Weights of a small GPT-style language model, trained from scratch on English Wikipedia.
Architecture: LayerNorm before each block, learned positions, biases on query, key and value, tied embeddings, normalized queries and keys, attention and MLP in parallel, capped logits.
Each number is 128 + 24 x the weight over its row's rms, rounded and kept within 0 to 255. Layers, rows and columns count from 0. The size above them is the row's rms in percent of the matrix's.

# layer 5 attention query, 160x160, rms 0.1, rows 0-8, columns 80-159
size [ 84  79  70  98  69  67  69  87  58]
[[ 79 119 139 182 129 134 172 116  85 128 130 101  65 127 137 157 129 143 129 129 147 148 115 113  82 149 111 195 110 139  99 132 155 161  83 151  90 136 156 145 140 125 115 135  96 127 123 163 145 119 136 110  89 158 102 110 138 134 121 143 166 127 111 125  84 133 146 115 107 126 130 123 148 137 155 136 101 171 128 117]
 [129 143 128 127  97 136 163 170  92 119 102  95 125 117 172 109 136 119 139 125  90 124 112 158 131 110 154  93 154 121 120 172 127 136 147 132 130 118  77 142 151 122 138 118 116 160 125 123 158 118 137 128 115 150  79 155 191  99 118 119 109 122 128  98 146 101 164 101  99 119 141 120 147 142 138 123 124  88 147 126]
 [143 115 129 152 126 124 134 123 125  88 172 136 136 130 113 103 146 126 121 123 133 106 137 154 177  82 124 126 154 152 125 111 104  87 158 117 158 145 116  86 142 169 141 120 160 125  97 127  74  90 128 137 170 146 114  98 138 121 147 159 143 154 112 113 127 146 141 134 124 108  87 143 106 152 100 103 115 125  95 133]
 [108 139 166 139 143 116 209 160 134 152 104 100  96 114 128 178 131 136 166 137  98 103 112  99  86 131 125 144 168 129 105 101 116 132 120 156 129 128 113 188 103 101 108 129  86 122 132 139 156 151 104 120 106 163  84 136 135 118 139 128 133 132  79  66 126 121 142 126  91 156 127 134 126 158 111 115 136 165 103 139]
 [137 114 138 170 146 126 127 113 105  82 163 137 143 117  88  98 144 126 110 124 170 143 142 139 159 107 120 126 137 162 111 104 120  97 127  92 137 149 134  73 154 166 158 113 180 128  93 118  78  99 136 138 167 140 130  98 129 133 136 142 160 155 121 144 143 167 138 133 138  90  81 138 106 141 100 130 118 106 113 118]
 [113 135 106  95 123  61 158 144 111 148 123 120 105 122 170 160 100 139 134 113 125 116 125  93  93 170 145 135 126 115 105 138 148 168  91 143  90 138 148 149 148  99  93 152  85 160 145 124 198 158 136 140 133 113 105 149 118 169 122 120 106 108 129 115 124 136 134 107 113  95 171  96 158 102 144 124 126 141 120 132]
 [136 124 140 119 104 145 180 140 104 101  79  97 114 107 117 139 127 130 157 142  82 119  91 129 126 160 118 119 200 104 102 127 106 117 137 145 123 102 108 156 131 119 136 143 150  77 127 145 164 143 111 171 113 132  94 157 164 141 100 155 110 138 112  76 126 123 156 129  90 104 124 130 157 162 138 113 127 160  89 138]
 [154 112 147 152 146 108 101  99 127 104 180 161 159 130  69 103 140 116 118  94 156 167 145 136 136 103 102 124 131 157 143  92 135  94 158 117 130 121 138  95 127 170 158 137 164 131 108 103  83  88 109 110 150 149 149  96 101 127 133 121 156 145  97 159 141 134 113 152 145 118 109 141  88 119 111 148 132  93 131  97]
 [ 87 155 131 167 120 127 116 147  96 153 118  99 100 138 165 165 119 143 119 123 128 122 109 134  86  92 149 138  62 125 137 105 174 194 103 150  87 133 108 141 130 122 113 109  94 155 137 125 160 137 130  84 101 125 107 110 133 104 135 105 131 108 147 108  99 106 124 106 108 144 141 116 124 121 153 148 138 146 164 123]]
# layer 5 attention key, 160x160, rms 0.0738, rows 0-7, columns 80-159
size [ 73  60  56  49  43  66  42  44]
[[142 129 112 110 143 176 111  99 127 118 137 101  77 121  95 137 153 127  65 113 126 172  82 100 138 126  87 177 100 161 148 134 173 110 154 139  99 120 131 107 128 100 148 132 163 120 126 134 113 100 158 138 109 156 113 127 135 136 124 109 128 140 139 101  95 117  85 145 146 157 132 117 149 131  88 122 121 142 143 127]
 [140 154 151 152 109 109  95 146 146 163 134 129 142 129 129 107 174 142 134 121 104 113 144 134 127 111 144 104 143  88 103 117 164 140 166 163 141 127 120 144 106 145 162  96 153 156 124 133 130 154 139 148 128  79  92 137  76 150 123 118 180 117  96 113  93 118 106 131 110  93 110 141 135 101 117 106 141 119 116 149]
 [112 115 146 180  83 105 127 124 142  78  90  75 107 101 153 121 147 136 148 152 132 128  93 146 134 129 139 146  98  96 173 108  95 151 135 121 139 120  96 163  85 114 112 120 102 116 110 135 127 129 139 118 168 119 149 123 126 115 151 174 148 112  80 160 129 123 167 133 141 142 102 140 115 173 100 139 107 100 101 121]
 [109 129 142 139  77 108 135  96 147 143 105 156 109 115 126 134 141 108 134 171 154 158  95 118 130 130  89 138 129 171 165 133 124 108 135 160  88  78 116 138  98  71 134 116 137  78 126 173 155 137 136 155 110 152 136 146 115 108 125 121 165 134 133 132 137 144 116 122 107 143 138 129 144 122 107 101 115 131 109 146]
 [120 120 126 146  83  97 112 146 108 115 100  95  95 129 120 129 142 130 133 167 172 167 130 152 144 114 144 138  93  99 137 144 127 123 168 128 149 143 140 150 121 126 138 124 130  91 108 131 123 139 143 190 165 115  79 140 138 116 171 149 143 122 130 150 146 121 165 114 150 133 116 123 121 170  70 169  99  92 140 137]
 [126 117  92 147 158 136 171 114 106 122 152 113 155 113  88 129 143 119  51 135  98 107 143  61 127 135 153 185 126 133 135 105 119 127 103 108 107 120 160 126 140 135 134 134 119 141 130 132  92 153  96 128 144 130 116  87 144 167 153 139 130 128 103 119  96  99 127 160 141 147  96 122  80  98 147 130 115 153 129  79]
 [108 137 158 128 108 100 128 132 157 134 129 107 118  98 131 121 144 141 166 118 145 123  81 141 104 114 108 106 101 161 117 128 164 126 143 228 134  95 101 152  98 107 128 136 173 137 129 104 144 107 147  98 115 107 147 154 115 115  98 123 178 138 123 128 106 118 103 123 134 146 133 138 150  98 118 101 126 155  93 144]
 [160 121 144 171 101 110 150 180 120 123 103  94 106 121 131 106 143 127 148 136 139 133 155 125 145  85 152 167 146 154 127  92  82 109 157 101 153 166 122 152 101 108 129 119 136 113 123 135 122 136 110 157 109 114  85 122 118  94 201 102 151 128 136 125 124 115 180 149 117 177 127 125 154 106  94 149 109  77 153 105]]